Weights of a small transformer language model: 3 heads of 32 (1 for keys and values), a variant of Adam for these matrices.
Each number is 500 + 50 x the weight over its row's rms, rounded and kept within 0 to 999. Layers, rows and columns count from 0. Numbers have three digits each. The size before them is the row's rms in percent of the matrix's.

# layer 7 MLP up, 256x96, rms 0.105, rows 64-86, columns 0-95
113:454528387573454508451540395453532551503499511514563630447502525517542504546453590447590427494468538518507522442534529536462477470550500430572488491477519437482477487538521470589462442453550562480535494497550466604589509534486574552507557494378529432453442484469471536567425455526469563485
103:548463405364418449443457452544548519470514485491489562528490575485433561514491523486451441468503538508532600474416459534533504490530491518490512522508501522571591495550461516538515533528537562494441538628483496454458485527579445468441523509407395463539420457557448432483520535532536623561
096:531389520504530515559498575498503515520432577516578507500549453469523472550485553418493525429504538531509481564453442531539416422538375510502451491539549609518573418536548566412473525422461463586527465430499514628530535591519506511482550541483465496491537550432516424438519502542488446509
097:500523496489454440475466497505538490374502511537494526499450484545560524451449537481468571489538566482495475474502509555538484530484479503474458623427490491607464512442407417591515515522428476464498428610480554489563430514462544531420436568478490409503484592547591532415467509522439415421
098:571431534472447520443446491391507505532529535529493451555446494432543539533502482429535510536510394506580489500477494468526479479448476397595468512498514614487449430456572507491477442477518497505489526486559489525375482550482502534456463537452302470497523506514496541529449547461482402583
101:571578476510474444415487519524491567503522529538466429402422451494567529541521398497534498409525440514480574457447485464533434503412575512563434323449525535582542503516487446598512502543537483497497504474488457515475523473413564456510527452531496393521484461543438551537517511553531534460
102:509495554495479473526519503533486546412514443419486480442374561538527512545501633511487612528502460436565576441491459469542549559584493519535465446531539551422506641516496494448477566547498464470540450439506488505550488406478566480487533592523538496426393485546506548563431485504461514488
101:536469472478423526465441462505461459473434512539491505543580442424573546353492553513369517533472469502537574527567388489579492411503415493475599558524584468547497503482518576462470554504499446484526470492387535468478506461479502563535492489423448521580525474526479400487535511540497467538
101:516500463510453445530469399549448574452491442514471470496484462556595456477458465477471605481475387488519479517507482456429619566453483522478479404469509507475542622436552494510531434453449496423412565396548520475596504499455505453500514574462501471491516514545464543517538504635487507455
111:564465586495537449545520466475419505604507439413457484490487450492528586525509562468561516467467466473576585406574524511496459509548415540495524520485501446502453421497505511433597484553507517443561478464611510569452495549577543467441485610525526540555538466503401478610539475484515464446
108:488453549564441485538571484485421545571495540456606448499491426333559512458466453455461468522499587543515486459527545424482537402485412509462437557508563493493442457476503505477427484511518477556481582623453541486427492512534492501469452521608468527581466521533485453554497480485536482585
100:487422519495470521432540478517431430472584542547472553455467483498521537470433499439553450475594540581529513483518532567428481437480518524472564553436575407478462524575462515545472504493415491527504528408484413398460587564495507413415456536584445392491558502507486516569465474487543560470
099:503503470476461408452528530480570523523456495447539495424467449473498598521496548440534460495493504514483519505455445410541577558534459416525555530544445580568443490475512534428667448436489462447456456420519491510534372495485498562566493550499550588475406436505491504479416481440455487475
088:501499511505567520521512386548486482409519493425499432496444559534602476546522594536514392509551447425491513405527482444533545486436520517505494475593493411488423483482479491568537512416444446519527459537577526448519514523554519417598529469387524519423479537553499502479565573537436560520
104:589542489574522480481519444511487491492496580524467525481442485502427485474491448551489566382481407493491518506436545394513449522468403439567517530590508567514595385504453495538456500547451451458424425495482399476490565475506490419469469570474566435557551444501498443565558528556489557507
089:477507522525486449534519476501448365526451547543500478437509505577436494489437571486392587579501521468468528458466515504546509492532458488543594515459455525536391490502494486462471354520477439437460518486552630518475566582558509564535547504432569509496548521534440536442460480537486424587
095:515478546506417445472466437535553451469501563582590477539510557501419547422501498529444408537471458537561546434495420607495481489511497556596545569515452506459531488501544533468445546495461431464428539425506403473427464525491537563471590550559492512499474516521507531417514469605511502623
098:470437414628435467411502538483495506486534517572544477519433535482486544537533554455519535497531464465481415545538588476485553484556617527482497612463435472552594507528537542519544539474432539532569512408510527503525397459441428507476482508584453490441452484420499567482495522482441501606
101:493508467507587598430524540604508492500409458540509579432514493510491454536458542439520530525552590518452482542512543471480496487557488588595465536467520437539520553566486461440577476459446608529544574540448542493523480524482406423489551442568419477443557497516516510434390568465487428497
100:490509494538454416496488523520460557596500524433524495512451450475466493421465531509484551509444535431530464500490567523461459545574512500520474501592471474486542598505514427573432443529591458570540499416487553516493492593499515462495564539549428439425581442605533554593392440594483546525
107:555516396478485523582536586562539493507566472514572495617507453581447542444493458366503539486448473502502437549475477540421491601523490599530422453506528420430545446474510608521452464519534511482466444494437460530448490487503481511531498513541528457491576488424497356470544492518513465502
095:384501488477529512423561482509568467639448536535547551427498496436589456575546537406568602543501524506582519515502514467481503487525462487573543454419489519460519515509592575478535506434559463548529491535535555447556552541573594463494517477552490517472509580537523477500517465388498422542
093:495520595569488486499520491511524544435486491428406540382484504480523546509532447512431616595538560458546557401523555518473511478486582512428486551562493554427547513476490501545447467403454466521456569444522615556542440480504492544594470432410548487518527518455554528540540494553447532535
# layer 7 MLP down (transposed), 256x96, rms 0.102, rows 64-86, columns 0-95
111:433536505522522542409556513535581516559589512489588548507524587446460467474482545484511461513459509471462470481413448497542564491441402482538504534531493530448615529449545446457581580576571561503509495568488498543414441446502539552482539531532538451413582570488544483581523428435565558500
104:519518459469475564470554573620518503459443461450525490434561491442508475573505399439536511495497470543466462549499468486485500512506531443541495489541558483444444517463461444381517510498456525615498523492527525490547494536531369536460378559435533475498565571564583552432568540438439433433
097:505456512434510475442475456532506479467541582476454537473512515642543558474608507536555522549546487405570464504489456534492458460480541391468547475579435413523484598508439422491503539568454427408509511516505469585501475459483528538478552450475550406562559436477534516487465543543388476522
099:526553486481505487546480471547430453496545472473550513514522539470545464511537577561515430488457568431431533404303492540515463454542458529517540504527641495501514447553470569544429422490426474511488487490528475411451481567465482430465565537426442487502586546546483488492567464519427475546
099:554474566458444493456563529443539458490563532503531500507495517550520566437397403408573467423593509440553562567513437492428464501444534577497446479511555549552502516520544449480476467492539508518509608472446539611551519401443501535525473511565478530531554506373432452565453465505537488496
102:517444541468451484592488516615559468526550501504512574457494455456479423481447573424492539482486446483451455501513543450458532507492522409487394522420528442410346473525518472601494466525576567523483511553508490594528546474549581466560472438486513414532492415539518546512460422523538482504
097:465516566496456537480457533439507465535478583559438470518431537487482481407457504511491470536445557527497460497454530526555538473445501466570538555476530521506501492546500528516530516424392526698566442490576475457458437473523494426456563494570439575522545594503548644433517472535529485501
100:435477529573465536460498451563533502498508574515471561501530406462414461424492395550615467546448476467533545545439539597617516425496484497440516465594544485529493430539509501449488574532509478441473492527457397497496533513502543472453607516530465479471601444471488468581559536521591495493
099:483529432577489554493403512539486564454460541511501543360521545530484458476492482478451426430469460500496477475490474498446549509571538539451590580470541542427566512571505465467466509568568519477413481514531438499558554404459430477481494601455506523514493470495407516487511510545357419413
099:515495475552517427510456500445484465485479480544544442496518506526468514477559467531403468514455514513429590470625446567480530546535575507533442450432448535485546527366504551520593493485466541528536534518590412545478522411542576557489446490563478555531444471520581610478511499445624510529
106:507524484556396460423520489518512563584614529434447444529541458445474543455518510407466517505513517552531624579487513438467498486458470463426438562503456506531441480445584480528434438429463477334517534429473512442562562511485548465501521511526472445523482452430462521543499545578532472524
100:491480507537443511431453448542509469488484541527451481451594519518508497496414480521575500637495495553500480509490474511584444507531532514548490499495521486525607486444458480561503438502483520291546477442439427517478465420491506495563530525525564625493480543467542542485460548493353509476
102:532538503487539451572521492504501429477516497492478550437525513559450498382556490484538579607547490511439446520473545486495460479493550464557447491426464379507548504452449495458480488540515445427472525427546495510434638491509405459435469580504443509553535417392468492596461570482528575537
090:441448435505516525452567503435550486418544508462537386579551472530479554511501475555491542527496488552506607396608556468557473521556433452537485491523484477475432491542590419524528487511465581499459504511502516457471444551468478509444488493445534497516401517461553524612439488436632414481
106:480423384520557443422561470495507499505492521529418520546435503485445552493520447541543481449471492624486485477496489441423454503479488510585518391532485445538594501479551473514564485500488521671447488387581483431532514548529470464482487439473467504446455586491472444551529456499556431471
090:529484501579512545528428480423445517539385489521509453359550472570375498513529512537531475543528522526541449506503473487440634499498427488544515512542427473476467500583511526416493531435615487541542491499470488535455526473411475543415457440469480566404488476438563499511525478517601487497
098:517501480531463447564468546535397565550535583564482533475531574444534480531496571451567490488547463495489516539435525571531525536584538458458508518535458520491453491413457494499517520532497575602514401465583368535414544493435488454511568516632507486444451420447540572523513493490567516566
096:501443415504506476428603481527511497546501498461532575482541514514480536551569490493516475447568504432486515485526559501467484552583518435472490471466471525486440469604532405512519457532509549427618482433485515441422497482523416408406517567476495546568553460479424508617401431493581564514
099:557545446503514546400519488597477501550510571553513519486551494456543522481529539462486534521502407461585525528443522507520475529557460555457544584430527508512502463469537581541437520576501496279480503459464521515545505498513471417410477536436527562514544483505389491471488571579444537531
103:532543515542595594368474531517491505498451426500469534480490560516513567511395563593492444512474557555517476473468475529525436515534493460446491493490540451503605450566527572416475611510514494500558498526628562503460613540483566511560525487440535531524470475490564445479520560520524477392
104:534479522479425443471476549554487437460519543539559576551544509550445585503548468526520471504516532459495447419455472506572422437548466505429496476481409461537395469440634528483507501417456499433461476430481541448553471481459512376427523475468538556523503492460388444564462471421570513519
098:465519558497436587526438564527551518526596511465519479531534507424527545482490541511469519525497428524569600560507535506489493421552449508535408533428583530529379538494515484500453549480525480471520499479574540580463560509514655545479510573513521511499516404470527353463564446469435515508
098:559575426433596503572488425457516590422535550471550447531488451508474490594470413532460558540477415587546423450513481460476528506537530592472473529458557501538537417564427539570526485493534554521551502510426511385508550486513571501494482469573528572484428497508547504481485405437476456469
# layer 7 MLP gate, 256x96, rms 0.115, rows 65-86, columns 0-95
097:518489479491488442510461601520496462518440481505596460451445507556410453608518476482472445513474508518434445537590456501549519571466536487518435547556476522555510572551490444378473568613532524554546449504550514548548506445525462591507468491524581554507560445439535610435519601473494451500
093:510485548482456449406495502473495615447439582561510436499508444562370466570456503535509506501463516505444463506491502423437615412543445601488522556524500513500491544486456576505445398498413507475439557412556509536473453520573485473529443464603463489549521527571498546475538504486498433450
098:439503560443466534550461487531551503433440514484502507517388556427549468589576454510510434526450502518449508468502454392535579476420546450488527455518450478395552502612503517460546409463541512503485520511632440412474481526459451544566573431452451455457476527476483559489518524440567527540
096:486486470457483498605513536488420515563457460442403589519591515524512484508489392575482503517481563512503413442486545417488503517511519483453476430494415448463520503416633505505576463484582494540561589522538527521536505558439512460524435595517489463474547483516454515481593441466437581429
099:528550350472530460560501501465548405528540447408570562523519480489554423429540547514494551545455490452393515553438520459479459477499482524490446494417410485444469514578502466563456554518446563543535515511511554432430442500492537550419481458534571470513497574435574545462543432562499468570
097:480471503557464547547413511460606418476487532532476528559531473514426522441586425526501412470531531457433490502539461570523461335483518398519470529487479546507480444476554575469478397495432506491496593518516471459481471592480532457489495483453412497551588509496547493471617527554526478448
096:611461536432507449538443478453527515558550487445474486585511533514493571552518523507490547461588389567489520458559495446463528528524516488374498519484555583482471456571599508613493428519444504570553479412574543426471534477605494480450468499542505521578540555543504493564532504448567523467
104:520551479470461496430493445487501430507521542545465464561500570483499541516457521534498618536413411591508557585455440501499544465492595466411539481506491502577601535571448583552482429548498483530514465488535526499524466544507620495535499448449566504532512548540494597567570540526456631500
109:521516427512486495504435490456541611459468471518549419503458536611486419483449390490512461612483505467364480561470497536448602516425574482410484468490437544489531489500530518580510458478452487535497508522568488407501502444490489519548444487433494479472481552460544569423439611465508498568
108:530500510451421527550435532482423499517418461528527483598541536564416481502473446479467493497576529549419477442573474478481510486488562484439484555486501469550586557627482497451551543538557550504454515599466413534416548468520530513472378512507484440526455458478517477540425373422434499509
103:575436518429467500554496493511455439520515540544542432519562583524468497560462510489524481403464534593501537431584487533428451527554548494461569498457499492488570694496467490489460523515538450459446511512490527459443517493417490511450492525585535413591484451566504503578573535457554569446
102:546498540543407516536503514473458560517537446496581482535453500426487431482429500473503532547396560419479582508449404528528574484546527582438627516572550511467519566566382549471485435446507430489390502463457509501461487460541452457498484539607580495547453491508467451503441491466525517479
085:569527540510575578471602570481505519472561497456475488476397490524554478492411504453535517427484445488557527595512522521378593465471497577538504480478472446483438466490572534566431512438512505525532517497512561553526593593544408471499528423530613494539487538396523483497530427521548484552
097:516495485476594561534493474546596472530502527478605472475505632505502494544508472497545569523579537511444468475500474518565467408519496523524394429490489446432441533552583552494473485572401489541581451601492594577512462441519474586532498464522524600552513550562496520514580490453461531475
087:424533443463513490490455548478521501519561515507584432480456545535443537468494340502420418555477496486573464408550436441550482489525576510479518577518477490569439590502541498458468534525492521478474613503563528424441471566541473620467573499408519589529471501474435554519471471495487499450
095:584484524522462472534558531368509427425487516419585461569487451469588468517402500537589486458464583531474467453544517493477457561560433508498542501523454544467448511567604568536510513496543417553567583485502518461476378467465515562524477509493439533504498615522509444487522489575474554514
100:472426465495511559411539486531459527542503506470505526530455559481524401558499507496451396532518480546460421513474500502399598376459527474498608558583489458426532547474467574512417525545490532435462484416567462506453424432507421512497419485541421441470481492459511573507555486528547515574
092:498509412484580544492534520509592406527426508477511552482463541506457512595469478487479577507548524503381529508546433569491509495567511532529470567564386413502551570543479543443605465487500574582544575580522524477472424487470474575551514435535439482411517486491534548482453482438473425485
100:456417557445485490555487512417538575458441570453552435542528603458520526544538441556554543508489526522452591457507454534579514446547600517488509481489534444583597555547585461531399538479474500507496451456523535437407505578615528590422542494471514556547520449466549520492496518470493505504
106:498526460555576565497561576492442492595529519415569429507533497542514421607551552434551483560545465566466538429446472548493436488530424596451500433471566455483492537588534553509504439531600426476479447440493541486490591533514527526553475513535609482509579531481497440461470511508542546444
101:482509415488501514482501567479525479606396519471514476532449510556541460612464478472477492488498512525439432518426477528473550378544514538511495423441432539545489523615548559411509403478511491527504518527558431599538540486560480560404491575475459437483417460458494518473532458386546474485
097:543555497478368546464506491462458499438469549531575505460475486444483461527456537482518469509507516473481611410444463487491566505497535633446618487427546490529453536505447557585475393507563477496438510499449515455548531524559499369481411494441529475414497494466501486486507493618537506436